Weights of a small transformer language model.
Architecture: RMSNorm before each block, learned and rotary positions, no biases in attention or MLP, tied embeddings.
Training: a variant of Adam for these matrices, 478M tokens, 10261 steps.
Each number is 128 + 32 x the weight over the matrix's rms, rounded and kept within 0 to 255. Layers, rows and columns count from 0. Numbers have three digits each.

# up: layer 3 MLP up, 704x256, rms 0.0548, rows 192-209, columns 0-255
# down: layer 3 MLP down (transposed), 704x256, rms 0.0501, rows 192-209, columns 0-255
# gate: layer 3 MLP gate, 704x256, rms 0.0587, rows 193-210, columns 0-255
up192:193139156141061113208117103132100155143122148119150131215105144090120135150079125065121126178094138133120053117135144096148182180127129134108096126093123190102164143155126076079135083161119114183131082165154144162124051115155145148135076123104148098112162135109120174098134132138137137172130082120123085139167083113120088154122092122109155121081119125091116099154163142127065099028150186117111133116132138110093172150119095162132147092190115105198110121191216093162160194173147108121111168130079160139088138191136162122129157115099108137105125099174081160109083114060118129075145122138136099166137143097183133124119172132125143147155113104154116105197094104167132076101108141170144127138123143145102192135139152171115125163132150088114141174136092146114142134218147172
down192:120110126123102133155148088064100151167112075126124173168185167118074131117133180152155093064145132110120141094141125133179148138146137100057097067171143162098157114132133082140128092136158148104096098117081180124171164112174135163074126115161071156162092151137140084118110182096097153136149128099103098158133033183117147093127142088134134123087115158136072138169135163086110111119059129126112156105195125150174133108149161133175191166094083162115090082182140165049129129208128143099143095125130140139157117145165183145143155128126147126160067133134159105190153166166102091186090127138170112124148116145105118091113139140105148091101159159141109131131100152156086107092085165179118075170135180146120151101110161052132122129128124148186132128092145113154100129153125110
gate193:175102136112184103111127161070122145179177156093102147182117179113116096112132191112081087172099127134143159097155163130126135111156092134132109080101081180143118046108109163121141112125174120140196118168149154129169151113175118138156087106068129115190121168113124123031124154182130104130094090124135095101126130149097132112125076085087104147151104162105108087144156105135070122142126112124168161140106144149112170119144088175198166106051162159106180115057102071093100130100057107116108155213121140083099105108138108085117166079095171092122132057111083110107128144085158084146063155088147165133075092171150094173089100114139098035140187120146145112121163134147115126148094157140048095125165079151099108134166217143119142119109125180173142056161090084169105158136102153
up193:110156183143178129116135153117099079117127083121168152154138121139101080131158128087106136127179188140191096050147184175074066102104131073133152122125159172150109074116140146125106123066136091122193139159130204146149137167103126168101134127153143055119080135177163192086111186118134085075073110110131183100124088136068147127126119050152129145101174057157150090141167152108153186157126112111155113119139143108102123078104058169125129149166122146142139115135114113148107087151087161105108127121139130087131129200137074113108139180104158146161139132092163174127162104139131113110136182125091146164126166118113124053096118116164098098103090109115090175138151137145141185125116156086098125093078125064113134116114109145160084087116125101135131109107095099100139097120099099
down193:191017101127098153101148176169126112133190164170163144154096140155134159213117131102111106144108101120122113140122157179106137103158115099118162173155139123111113146138116132143171116106114152205164126050136141113167191082093140150175103147063085123169132101171144138151121156108124133114104157101119081132069096143128109058159182139091187148156111086077078134151104149056164151155123132124085146153132159156189119165063123168101168101118101173144159056123078135168156138138161159115108151121122141123139114149163057105146070114129100184078140084135120114131146130161098140126097123108094111085092185074139159140112113061114158123111147159118098196084141110130117194131096173132144111132127153120147137149137161151150114141116173107128177147157093180202113134143109105
gate194:134083094131133100155147147084145149117147153161108144106174141174085124145127230161120156082177124109177120116162136132144222150160168097111169106070064151114140095119137141097133180139161136172129161116113150119140066125084134143141080183131126179135167099110117102146120163068128116106090125132087112091127104112098106146129237141154177166125081130145087124095117102181147192121158088134164116101099191139051088141137052155166193155146137086107167078126137132059154136161093109178117127123080113119175091053145123173135209163144090132117095113104117178196108101081115176151105088124138159162120131136122106126138103150138147156132147197102120104123164153173120136143101085074153073152159127121168150129052095141162128106131198206146114141109086113118154112109164128
up194:139136081140162146097128153132093122141148129129147147084123150096147109115124102142106168102161104115143192196135092092110119117128144092097111157154136150124119168152083133102141104157049131108099149113122161150138127152093154115133161155138102142120140125126138074144042208156183112098078126191187190132074142123193146129103105137144184108182117155081164195140114161083097116106107093192140055141162167160118172146122084098125110109162148129152057153161144166124088101093114081165184108121111177168197144190152157174168132103127101187127148125139132129177096116109088154142164131090137119112085058153141146134173124141109079129145138109103203149128082106184054108121095169099102111190088107141123148137141142118123142075154140160084107117165115131112085210144126125
down194:171148151118159106136192123158134177164146139186113199165143133123135130137103082098095131090185114124151146157052125149087147059051122135109123172110148113124103123134089155126172119119092142121133165090149118121162135176150139130149113130170154208112172080129143171091126138092218171081049112147129158139107176070106163153114110139145104082090163200099109094118146102144151157126146169218116151192112156133124160105098166145079123122142150145125120096109106144124092097109060099146144124182114113141116123150132149171126091123187137110193104109181140164100153137113100093085147092164150116129193089139142153150154137083102129116068114154151106088115165165072151094152059113163062105197133127094128137101157066152123163155108136085097153115155138153117119165110067110
gate195:106124092060123180109136106143171144186122153104140143117128186137135090116134093154161117067120176092124112131058112107132156141156165138095113090171136173170120128141086114162133139147153139110114165150119179123157121147139077152133173157132125141187121124135152120142104115153166139128089155173113098052127201166115110119118168166206121150129107124142134114114110041115132133111139069180093182157135129110147116115125074153107178106090124137080157120134120134086154111109136122111116100173167103135109151087165125104191099076133152181168105177117139139119154131113186139123084151099101115127089140075153110152070110152117172139056125116074143160105098172132189193066094092139095096186142149128126119036141204122076133181101105120108085136113100149116130109145065177
up195:123129123118081119124091102140161128119138135122113148128144082103138135199084127123176173138157120161149052138122125100123166149109132118102046122107129173126149148098095106102122152114159067119115179075137164146164102126076019165119129116136090169133129069059107113192106098062110144072125163170090105133121129103163107101194148097142102113140138140082113151059165148075130136163154143139104082102130111093118110131077113145138115151126130165126106138138142155121085070117124099051134113102099149163180180113157106150076101120133073107111126175113145140164129137143176085153105139159123069133156167089136088079135119101126055166127110127109073168140145134129074126128095167113084117096197149133155163116089078079161080100187123106106162112080141184096150126124130144
down195:172111151120152077110168169225125125061099112090146189149129117109142150138113152162113118139124097092173126116166131134161161155121115159069145133138142161140124196107137148090175152089174123138086119112121129149168200116129100156149150086150175116136106115078162121153090143079122094125121185112061139112079125153115127119112190054145075102181133123055073104104087186123159112108095146121164098091113104158098106097075153130100155154155149111150168105131224127078085123161173155098158077161064096152143119163116132115126082124151192148165176135137129124131093160178108113163104132135163174108091129138099130112113048142170115142056145136207113133101100147073073133106131136119106142150109184143141124165110142117142084140141057152176154122137105124095140146193123163
gate196:106117137179168072086169122164075123193147175103099129130176088134150134183124123158101197110115112113131120081155104125135116074109127050114108138109056141136115115124090150184155146168092103170190095192102143147132092138117095117115124056120050131097114117109146109126222160125115162154147116110161175140130128152115077153093123143128172178113154093163106163117111140140130153158088092135121105116165140137126147083090156110086065089111095114104137126131101114109145150085116187129111140139166075168130110094108137129097103096067153075149118198141139128097152143156135160126074144132132132112088152148171117120112151144182091163185103096077106116135150092139068103143124062111144129154090102101172118087181120106172132102171132171157101150084083114123133158108096134
up196:110093120162125127095133182110123120096117164169155137150129148163142157083139129092136110157081097153145121150129202079201157153132105123215133110106164133199146095131118124147130152112104069124102132156150081124082147114144075119037112113106130126117147117151155092134105125158128206096077141039144140085148214149170166135116154079135121149169173094157157103138156140070151088159059146111107106193130197147120180120076122161069165176206131069187122150166138147170151130148155137114169134135096113126188136146132069116135107205155133181096109108139129085109130138112138132164130123121146128085123155130102090096182177091105124081115132155085131136159116138082051162130126117138115125106133157171117143198106122145134179108108124121183124163139159186076136123085160132
down196:127117135103094171107094132167118091146058135093140154116085133133138167145131128156119156184138159085056151131176181150154139101125105131168161138138128161097156120130137091157136159144068128068166112096093065100096166140165123133105155086136181083147157148138141097166192094157121139136104103089096170154116130088097181146146183141155121123147158139167125098100112076098065074140052157119139122134173130187193181198149157104078162155107172126114117201182126148109185110102127116082111159179165141103151109109157146164170124135103159119155176118141112083121119109132183139136107093178116076133150121152080145077170132166093115122137180066114113127133171115098148093137069085150117077061085137091211195151091108111129145138141173056131184198136092136094121093101152116
gate197:146093157153125151079139154181146158072125155116091113120124146181192157094162135181117112182124173128135183097143085171213107108154189093136157118112104079095107146121179113158103119103119091109083100111152158131142186100089172124127118123145076124136158158063124089086153148154151175139097130172112166181111106152097206129134079105083195120131126189143170183116134139125121144096118117108087168071110116091137072172172081135119167129114156103139145148127171074102068087097169151143149109136141155127051147190125125153083161120112128153076143070061116124164117103110134094124153130132144139084153171108172111156135098119100184142152168162102128145116155150174084079127130159090128116163104150089110108158173083132088069141105169200120118081185123151126072117174131076
up197:088136123158144095142126174129129170129137196142134151082143195070147123127152141109193147110099071103144177166116110114097128060134146105131211154142180103158141100088117113159156135105145135140133112104170172187139149133092108207172183145110111120100070122124126108118171169146105177101098073194163142108148171139140124119126106161141133096097148127119111169089118150157150114134046096173161083157128098145053117069216123082136125101120112134154125160161118120123134101134139158146056084177105107129137113133155170141109156085171134118119188124081175111123096133093103168160093121055150062079154088171120099164097190146190165142126159148077115165133109115110133141093138107150164130202138072097175160138128161087135140059136107146153132087127157131128088108141129122
down197:136162132087134196090066129099100176100185096118120136130172152188112144156130149144091124123134179097127127133132131129168155111128083130103085155074160133149112130119170105082104098165126086139118139115098159132081170097151191101123142178198117176141156170108107155052168110156106120168128171117136156134107085149079142125144131095119075116113156188152174168175132150091162144124132137143086107127115070123201160125087111148132180131142106129118064125116152106104075131132136176113154150122170140158122131150111137195083121157114112173136099157160182189123150163112186084122125131137105152094137171089103145159204000116098083093151136109119099107138146155133084125137101179098070147133149148104092077184118079140123072165180166130137101121140104159108108136075134103
gate198:163132214097103132110143137179130141145048117118089129133148102153131156128163124158146134135152100136176084096142174126163110092127122126111103138127106135091125134156108129082089122121162133147209141140205074194107159111173098173119095113132099042125128083159132145140104112070161119185104122131120032094105075103119090167132141155080113139179120056180117137141143107156086152156144161086099146146165061131157159040163144095126159141144159118111135133146107100105130116153153081122112104153146153133095083076133066090200075121120104169162152125147128067090112128153155157130137103115114128114140092169113155168093152172142123136122062129123125101118089138097125158067097088134208143085098114146134063114105099127167102119150083063124152163140106116074121108170134074
up198:114149139142064100149101094175173175177108104131127158124175109108147155081139153168082103133143107125203138131128122065120114129151120075185143110153182155153089098111148191067174128156113188176184081089122085096115070082095151191154170204114086177134112151174128129072108128101165152100134125102224103161105156160159117151106140149085165097123165136169096162165117139131103130127120164099131125132120139113069140148144180122108166122167113136099140128128106166173165187168200142116100150174129116107184111141109105143122147179081153093090119107110110133121113139091130116107111065182224129118161072148118157191106150162158129126091185164128151056080145126169150146131197142126131125121147148102168085098159121100160140167096089102119122081183117162142091042082117178
down198:080202154081136116122119178063128120118134085171121130135127104152114163119074117081089090112133076121080124127206140121128175117161133140207130127104099155155090139122123164128154150108134100095123110077089115112082152136145094135143118187107068187138134152155096115076134127089085185145122153123075153114142158150103131068160060145130096141123133150163163118144175092095119098110110079131142082150098098083143108102122142068144133072107109158159160071140100144087157102134149150089149148118170140058151153078135074064181120087120199137071168136096092106119171125114094138138109176143182092181149086148125084091128255087135122084131145125155123123103122132184086109168194174103169194140153173116129176134113157132146143131098186097159110054179121165083147108108160102
gate199:216123154090142127138140140069131150158095136140120161215145106091158096138150147102141128174093113086122129106138065121171102151158136149090148107064122131109100118112070121162102111160095143119125118093171205109184150204179192089182116081045122187153146101137157073092139097187143136136059086121091105137121080128151125165106156128092164145117075177114131173092116141191114144142120143131125186107128091144087140129147122160126119134101158103039102087102100130110121180115144077148163115160121148091160116127135114116163121147122125093163164073110133112116134172088131110159137130159130147161135050114058129167095121172106124105159182163158144044132156128150088110116138136168114132150118110158120124116133124104155157112132093126157122142165097145132090150074127126
up199:069073106147102150118131114148162126119131170164104170147143201125113128092168140128125196077113105117108120104133153128131172160169159135155170106117109137135101092139180103108154068145175067170100087145076094142117121139193124116081197188083145105135121114153152139128141108049159174171162078110112160150102165136146099114141131142117108134117147135118134154123126125177111132145091117166155109095127140106127139111087160154130151148146105083133157067099082141129135171168152149112150112169124093159149117110143173129090225049096103094152110134099086144138092115164177150155084160115160128140189109148100111165131144096151140108197168181096138117079124107087108138182116168122159159112128096125156092155132112113131138142155108123147102135156144188157146077091159147
down199:092177126131198177114156113142148141071130105165094127126142088080126076160086163074127126123112115100162182162138100151137165101107139093086162148074121103109089134091100117133126141177136159090136109108124109097134121146136115150117176087096112156106115097109142046150175177096092119148107166112174179166170145091111162106132095143102113116138140098150177115162115098111142114156121104164141060136149099099165156102158133097130098082093147098127185160104162135149108140143171113090085123061078166141130144205080138091143084111160167067164104151117110132135121134139135151150124100094127094053097165166150094119119136146159129153177109122170183109105130103144108153153103155133159211122060158062159119136124095110075137175072153125191164189126118131176160101145099145
gate200:162072150126075138142122169117109069140093154130178207127120145113058117123132101110150175172121131121129134150202157101134122130141140126107130112109165061157114171117173104170161149102083175129101176116120142169115105181103137097132162149086121171120149164185110129138161129160113134132143076115107170134133158084079153062050112172166125118129062072121172217117126119102120162163203096131124123108115111185137149167134140089125143106081063131156127138100116109155108133087097166115165224117132150110198094163112128105156095098126150124123116087109141172129138120155136142105112144123119171190121142117134094119152082091075068079107091137088112110128142173128124100098124096088094098074145145124130173117076102134135142095098085159150130158151176073128136087120095107
up200:118083128097078103154197090072146106142133076122145104151157080125125128093154100143163112143152113090140119176090150123167115176101195161109083104131107088157121123094105103105148152122138063116156109182062174101102201194159162086168158050131102156156104099144116190140097098144128074072091115119121089140174074109115104127153130168068070156139145119133164195120190166104144171144088136183141126153133173082065116132073141151137111095126124193133139060070154096133086115107138138159151134093111113101114148160149182127142127077122152122159107166163088164195144166138151082092179195148162151166112054061116133116154105081151077118056117176111159089152108082129147144186145129170143097094145046105115149111128139109152098146152139151108171140146174122090093153130045068
down200:127117071183187172084158084184094147118125165180135084093083138130115072125173171124132133136101141150155200122103095143140146169147147103157099143084081155128091157156094175176102091157139125129097062111120135130068152113177129162093108073058143161129104086172164109180066092185115134116148165130063088110088158172140132136106130090195122152179133080112158136113135060092096139184152120142105138110230079147138120190156091116150101140077130141120190091140111177153126117095107138147110121095138156139194124087100133138079097071086093104083154184101111146088148141173215096144078101064152127134127133097171164147117096131175154116066148102118111146103129101139161114102132118129130125110167155144169039164090170139085161097138089112131103120103103135090080119161197126
gate201:124135162141156181131128142151196155093065117089137130179094124099135109164115156148133087165043098113166132114144173111134135119093155098095145168127091125147138178125160135140127149159143159132134103110185090143154121121153158109117066128140113100163209150121090142159144088170109105129160105116165176121105079135082149195083120162143137136155111154144161153099107109087054137135109173131121175065130117106156125108121142114112101119111114076115111124103093107073174128097133143095151128116131212169144141156037103092119093089108154114176149094147091158103100131183162113141079057143124177095160120141138166166157111074121160034107121153123071151154189167137093133143097139128181121019114170116112160207175149175131143090118172100108118166142116072179123142118132172
up201:137104030115114100158106141170182133106115125132062085100169104080102118117033099100094056163149130119170099111080134077112146108148078131137151120071111149129136152132143151029115151182152188098096101117082136177097097091138129069135133083168141067142098115129121115122146070143142161101124133149160081070122120117148107105112148166133116164182165147108079161159140123113156141105113150106075149119153096168181073142157156157143172162130197181122172161146074105158153145118185095136126116130060138129149134176122071150123120144085127120112141107159095123141150157113146116174151106099100211098124134139104189138194141095149049121106160121066106077135182137108096175137118154136113182105106107107114073113156140161072124160109140131126092091174171114128117128163203109
down201:182100114101126084157044127118109145150148129162065162108125091115198117164130125152136098106066203130098114127107121104143105136145182089103104143087089106112177158129130107136133109124127147154146141135156180151073149138140080145156124147152170117088134077103130126174085141129158071197140078141157225134142139139179161149104128128089145126145117104064208115120092109104138172123118096147121112150048098206132112149163101084103179095146151203121141093133161105138136152178130139142141088059115138095173097054176189179098170151054155133219130107133140140211118125120124132103119147112087190162164112103094114113079166104160074141136161120172120109147121142156163089074102093112124130145143105140171159138127100124148146136127115100178050161137168135091113130094130058
gate202:209048093155177113112165208186144071167128155133117156180134117119152160111120171040107197102136143119103089081181114151186130117131082089106112134157130128067127131132098162098182106128095197102163096125164112126149101046165168161197065120143069090131190135134090186115099073100159089130089127073116092119140061159134110111107116063078092088153124101177100126183169133101111110129125126150120128119129162103121169182093118140124103100098110109134143107062154129105141110109100161069153121135109162118155136128083077123083138146064100101174156096147103152089167073117129192188126119116157131085105099121109095091124107171108129127125135159111201090105161186083151174096146097100140099181137115149096114131134208133110066137159141110148096151191101152095117147148181115
up202:136051138039063107164035160096065125146112088136118100111170138094139120148092178151167141119128099132140157141173151139159157099123180177186124080137130107109129150034139180116137120112184146106129134143157151110104107112107054134134130108139148150096100110123128069129097186180170115086129146155096098073148178113137092138174162171096073186133121104141131097171108088152154053103162099154141093194123107149100114116080113116105076139108151106093106083090167110122100153157158176134135190107135079185122140135117169167214094170197094158184108164150114046111125185087179125169145126110061142109092151158046155097108139119095125163121118113117096164132115105147138149102105134151126160139125060172110109103111124137091167082151150127119209106143060089134145157108151134
down202:159107144159177205078054138071113168104168097113134163116187150071104107125118107126149196159176116105096147152128138098108097114169072113125094152105197109137143142113144150128138086171122126107097169118092116136193152086136164086106120119081118160105064065136142101130146108125121142165170080158143186142162139102117146169094137112105108085086150134142123079055129118158075137187158149133181141132120106060161106152072103077131138172157130118117114108100174085143161060146057170213073061107173164122092104135131129173171119127148125112168116138145198122110166131118195145146137104041127140117120165093181108135184209119130197138194187121147115076145134113156104118118163149116166113109179107117161144109110110123120141168135097149139075127180168140093156172093134201
gate203:060112084100140126146208134111149096097147070158078178111122164082130120178140173140139162069088124103164143131109100165171178114179137095078112125156115120157174143163086104139110164178074177103121122133120161123138091162146161162133105199101140141143201154121190187143064182093164095091145149108142066166109139189135061122108133147144147101131102131156121125127137175148107074140144078148143156122109131115121131160118064136114123147164154163152111087159171125105151129102156203120060132126147130082133079167094129131133133136148151167183130058111126107136156126108208163158115094137154182174147083187074145174106106104128151150121204151096161070131121076160074134119096147065110091090154158133165092146091119088091151143121083085116188071158130082146136117158169093
up203:159086147153127077175081071069177131152097124192159189226115153123139084153119087115111110129127132165128137114120065152081119108099097133168136126137218080147088116100131153130141110113115113092083124120146175101111092152100169168090179162114161102162187194125167115155114104102164136193124156159142087113121182153138132169099156171099178122096147184074130197167169133095176190164087174108101118113237095193144144113153112157152107134146184091143109118151090162137105125107150106150132121159121136119094080083150114043159119134138147136100172135137190055143100103171123122106157151124100115055188136133135141132160075120125116135136083127120135128193135123102109117101158162064138134089140131119095111127149117127135163070165116064105126117110180140152153108127098160
down203:185112159136152146106154135223088139142157096125115085095093075177058166128085140141104128142180150156147197120171145112079132161100095143147165111092130224175143142140166095121142137143119086177122145133151136103137119091103191116162171099091135110122075077163177179093143136151146168120103181152195141133078140158176099091159104145160098170143159155083131134123148120103143096157064173159080141156117077119133077138137109159104136179162177076153103095109135072145202108128087123156136103127119122146054125101143126083133127111110107108050081166123114124140090103113157089135086103090101147131100090079169196107075095137149170177147133137163099108198070159120172151080113107083148123085146068145118118182176098133142137123083123184082129184121127128101149140127139106
gate204:095095106128110108155157101134099076116093125165123168135123119102103052116130134134085121120086149124178103101161170145115152123167124130138133127056140102171157091111150095128163118133145123189123119033180073114156131069107083192054151141098136092125186097110127072111176110114125067152103140040107087178108182116091099120140123149163165099069086122170129080119111128124089144127135139124142151029216124086134105147131142117105155059138178121090121111137172092121143154089100127145120090161156138130153072143119107111086118143116151125154117095105143104071119134090136154103087123111196114114092089167121145166167083151144115117126154144136113126180161153176139139125137117194169086049119113137115187084099116124031094137108092089136079181140126119108110094114148112
up204:126074174147154050122138169114181106164168111151163131158084166093123147119088122066135108123151087141109098119145154109116174233119156075098120135091102153146157106214127119149117145125156144144122174117159123102073092124121156148152111095144120107149117157111135169145170132099080109142153064089130134172135128111069110143145118201109124173092154120094134160156132179123120129141126208143073158110106094089167169130136065128147177122151096152148131102090171115146109185132142062173160145216166097136128124125143107122142084114141191147159050140154113100168147212092152159131167136118106113093154158111078104141079101051083135182156131145176148049089127127137026117132131128126140081120118100133149148100114114094123137139116164131167144137110131093153089083118174164
down204:128162094138132144141089118105143152131149113112111078117133091133114149124168096127098139108171141069131118134167133096134079167158146152210084135114111138158058124109110117127105126125183067117111170158127141077134153082167148192102126078169096202139139127094122149129134127188092103163150111153098085075131108113097120145191155167131059109107116125108135165162162144154122201190139121090130152163128112111114165127174133163108091142134152136176147130119166211112126118168105120118125093112195185120169081155170103124122088162092168133061148138138122173111086135126147109106124056083166156102055109103120117139176195012077139172182085172134100172155087098156151086138103075103070118108129102116151202087087131093108129139143131184121053159137119131093130126146142107
gate205:136137164184096151132109095139061072145145144097103127130078149122107111133164095059089167099123194130072083102120159081183087114176161124083206110145122121144100104097217168136169151173137117102128130130124112181113139163181070104123170112157099140149127096161095120125200126117143115105182174089107189147091118123130135144107160058088091131100068149164055133123148087121153067124146128159130134116079089135109145139150122149128092136111108131104148145112116113115144142127138156115129092113089112186113101154099146123095122116137126130142133118113155127116145111130114124135083128120092098082106133157169106129087099144171069134131097129096082169175133168154137127171144102129148079209054097056146134149120145105110183148156137190084071148107129174110123158154086145
up205:075147144171152147144128108148083099096151144143107139118113143161144044111140124134141187107071142136113114089094142129081112198120133153109172133131161085111139131118118153139144154172124165126138082144170142091140149118096115132119136151150142115065097110130128147145176124144156138123148092146123198129134164161154091153146140095124135096130161106144050067109143141090160151167123151133098103106083090130138127093147176148136100165109072172171115120100152145130140070096190116079114138170172078178134161121115170143098095127115103062148195143179130152152176152161115176147101170108113114081092176036120061123072110114189179137168067083151155099181061135128126126131087073161150102165107109102135072148122168098142116094096148096113149139156137182123132182200077138
down205:132116136180172137150161126140197138135152133127137062110160157096210139124110136171134102211155119160035166170164106141070178135146154203208098107178152122072114101167117172125118122139119138107075125075125177101100143074100160109150139142147148135087144126144170184127063096109131112153141125153102128135095108112104104177128137174137113088161103125133156089167149170108113151142109137133185133130092089139141114158077125132080121181107122129151043064097088103136095109148075130131101062134128144154159118065133101089140138153161077130094162149152117111141093105106152133062114120170205127093128087049119130140134096107146161103142196116154157131104111152092096135113103110142113151124147177128136117070107144093165084098144166105123069132162115135126123110143127161
gate206:106100103146139107124106122112118156197067144064143080096127104132113158130108085122191164083100082121166101094169130040112117116194088115147174068100137129163145130133107138128139147121121190118157140094146128166146062107140059141200097101142115127129149117161130072134106190183145174136138188140126097159095201089122083091138143139113122149082161101114134153079168071181116126088176093110144173102165107116142175098195125161141127161137112144089172132112158092086196063105097161056063066111124115152165087160138120075202124107090197142108105143060096147061153110179105119171054104106071045097104146146153063121126190131076157151064123186136156155099136136097066163067089126145073103159129156118144126090182134121099106206148125079128146066107114143098100094120136123
up206:140201115129146150126097118134212162144100143162053093115111091141112094151099142130156156158101140118171141121156121089125145151100162085125079140117136066145159126144159121131110093089132132087138115091114133107134120115142150108105125088109150140085117089153152095126165160102127141118071131156078075099127177117097161131104159072049113099147100104173117156108021111179164092125115071162089123126136126094139080074148087121146181098111165186087162121175126161169229131176206126093143088121166133167151156122104126128157161156117048072168112111155026142111147118165121137191162081098155101159113133124151169138159147097139165140098167058085118070104174151137114117176174119106089087101095080138136123154138149180108125185138127092172096139157068151129159127113149160
down206:162147083135125136105130139137200130143116171115075128154123077181113195088159080090050144107095135178133178149133143150129141109083115135069144108139114151046175125116170168166153147135178141088148099162105126109173117078136132116118105079152150109155106112093077088170044108099124147137078104148101150147088196147165162087175137096120112158098138108138144135092108142188063172106116113054099140075146123125130096103093086125145185125134180112177200102167164174158147140120140159078137111143127101174133162098114128126087112114101073106085132076071062117152151111131052153112172131135142126077075133167171112141202156104185137121130132069162138162137104157118153173165152144120160094124094129127178110138164144048101099143173125125150120108153061167120190113145139115
gate207:124118111146133081127135115124090071086118136120073161157119106104065145106126086161117130174168103101140107205172149153210172140158067162064107112130136113186108120116070073151140122151136085150155199170114148141129154129115112141113091134083054129152210079130118136095141147128059166130172133133159124105091102138122152123064108100118092111093066152161151111087174121152099161162134137090195110082096127091102134077115146096164209118133189080077103112132066102123122083132128112130123118125127122105150123139149123083096115108103089082101077092048146126136061147106093099089106123165121152126145165172187087135112148119137138088166085126101136112065157168096145068159153157060157097128167139158111136091069131171136068142134076130157114141127129130095147091081135062
up207:163162141114222161115145095144107097136168146134213115082118072048102065113094131127106169119133159134115177146206093154168133127139083162113084110114119130118135122113128078137121100131123157124075182149114114130161093133118110111107132136182178189137152130154175150172150113206142094133148156099152199158134173109200141083147147092100112133135095107107151103132123152083091146123140147080084170159110146131096173203048107201180126082123153085128126092070112207167072121069122138123143134117096116138096166122135151129075105173126150087110126157134145159088126126159097127070149097110159127147120140157096097032156117134086101149151104105106120153161142118111158100183119103098136101122138185132119112135107156153104141134155078119175136134151124153083196174129140151
down207:136155153091101082121145139138135159107123090142238106131160074108103121161139142121161121120068141117108093114158170121136104128158112125128070184125068189101085108103194120127111117119101112133075108142099131135106139138174186165120129103166145058059108125153165083171186131142124203178137143139118165109073134117139134121154133108159104147170118157146122157191135077163111150115118122108074126130201126124107131147104111178135109119152103132141142128079104159144125204158147160100154140178117114119121182148134156169135127128125204154125133155196061120111128127163125131133136195069163092112087099129117167215180138151121131118184086150126149154176146086148122148096078133074086103133080131180090173084091094110111151101105102154126174145114150163124121147104113067
gate208:172126135148144168145187140085153114103090176186124101127138176149156121115081123067219101149118119118173061127087167133166076146155152133101152073105108092125123118162097151043142112168160121178132145104226132144108181132095147128135132091160086175154121090097138134152135123140090172059041156158164074108087145124143127150127117132149076122166167097171081139119149063116110101105112137138176161094127119163155107158137137127136158110139110128156167172129083076107095124158116120083145091066138093179109124184162094133155117129080192121100092123083135101099116075124128153136076135124061152170110117107140145143100102113154133168125163075094132073153162201141133100140150187154183139107159080127112130121119155195133123158087157158077087174069135109042124088093073151
up208:117132121101129097080156108094128127131104122186160084104090105074062125137097103142129151121106120148138126172196116143106041088148168089108134093152131137183147157105102071131121129095208105171141140188082132164133112154113067118144127135180099135089167127173120191161111163167111114145153097158091103087141058115125111125118105128152082083127094128121165075178174136104089090144171123131193078162105109130129148162085104149139041124151138101101156149108155161127156104159120142169118179121125156158118147218087085141155112088129123188134144118112138160151104101103135192183138100117082127177104083103110136133141151129120108113128147158132037111104118130060172120159153035141151161191161113082145199108134180156109126082103102136160126080221116099153105122120105055
down208:112126089102065135048154123071102119154140127157136082117080089174108162110136060092136085167189171159139125133133147097135096127126138126070146108160106125140150139139107125098103127136135088140079141185132074087066137120081088130134117116085104121104080103138104104161164135177094154099103162138099094131163208137144105157092084131090076107155156094174130158158166098155094088123152131073133125092155094080135140112170124176126117136117124109122131148107092123139205175129148088118132147134109165171130068075100095174063115103096142091112127136095144152112108137142143154142116211157121123122059116120171134087155175028143121147105138127133091147154188132136114125220138156191125190166125179193141110160149123134109079119112163094061128114117122085098205197086119102
gate209:148110128108127122113129149118141116152065115147105127147155155196131084174117138126190160125109107130136128125174151100107162097165194128132114102118058114093209105105169171139089105135048154104180135129170100131134135069206106136138049130071135122104139127093114140149151132141112094141131139100101093128111120070067114110044126137107089176142108090178186155108152121132126113128086115134146176158122091089083130107139098114127114116104105063136121112107107071095096072150117117142135044112157071087090134138123140128114116172115093136163080177117116114088133127119202121112141143092066142207103136149140113164116121112086182177091112110171157159101156109179096105114091089129125127138135172146093127116180097135151089158153161109146133151121132087169197082152118137
up209:148144123127086133157120127093161166127141119165116105114144169170187175141088086040128142141151142122152132161131184096129121148088097132047142149150101128093161113125124075185087099094169095149127188087097130102132175152095174087090201148173092158170154112124098143162140179095142134126131141122120147111120110130095147190144177163103101096139144147089137176095158038116111101164077152085143150065107179137122114108119081110153146077187102060142125091089129098108129111140142094078110069151149157167142192124099167111150126074115122197126105146097158133080100167145098119119175154161133148166163137189095131144133137083133101163145087149121135151148131143122151050133141167096144117109166147149136149159124104097175081118141172093133059165067105168128188196095112146
down209:156122129107103132150139165203169117143097107152152109130119117206138087107104112131106099127116133141065127096099165116074104160162108110083138116123097155148080156137099092154157079133160087165094146117088144142156142140153088093108159088110171148146166147085109163183113139111077040112127059177135072086099141102094129149121129152150085079155179144152092161135158076119142128122166216081190092119111172195099129154170147149094105123127095114104152141168195086121151162126136129080111114150132169105130103121085147109137106109104088158224101138184101144125150132135135125056083135140108118124136199165146082136080007158138121083152073157125186122130176142116127144163176101093115138124150206171134120141155110114101065121152098091160132132090128139130097146130114163
gate210:089098154174110098171095153101095081080157165141109173132103102144139127129099116159171140118147179060118137139178159113105165096213129113118181140141130152133123050164091158150097146123050065096169103122087091163173167169146145153141125178129058142105150098110116095119171146118140102094130141161164213173095165093108091111130103127160123163109139096103124135078158122132091166154071111156149127075131163103137098150087159120167152139153127107101129155089187094106110139147154134078143093102077140106177130142083187130099166117124111116126114110084120166128174141154109090103097094163137104099094137223123123083100165157166153112138145127059137119100165127126114118121081152091166110173089111160126120161140131140144099076151158176129127095099078145088119173096160083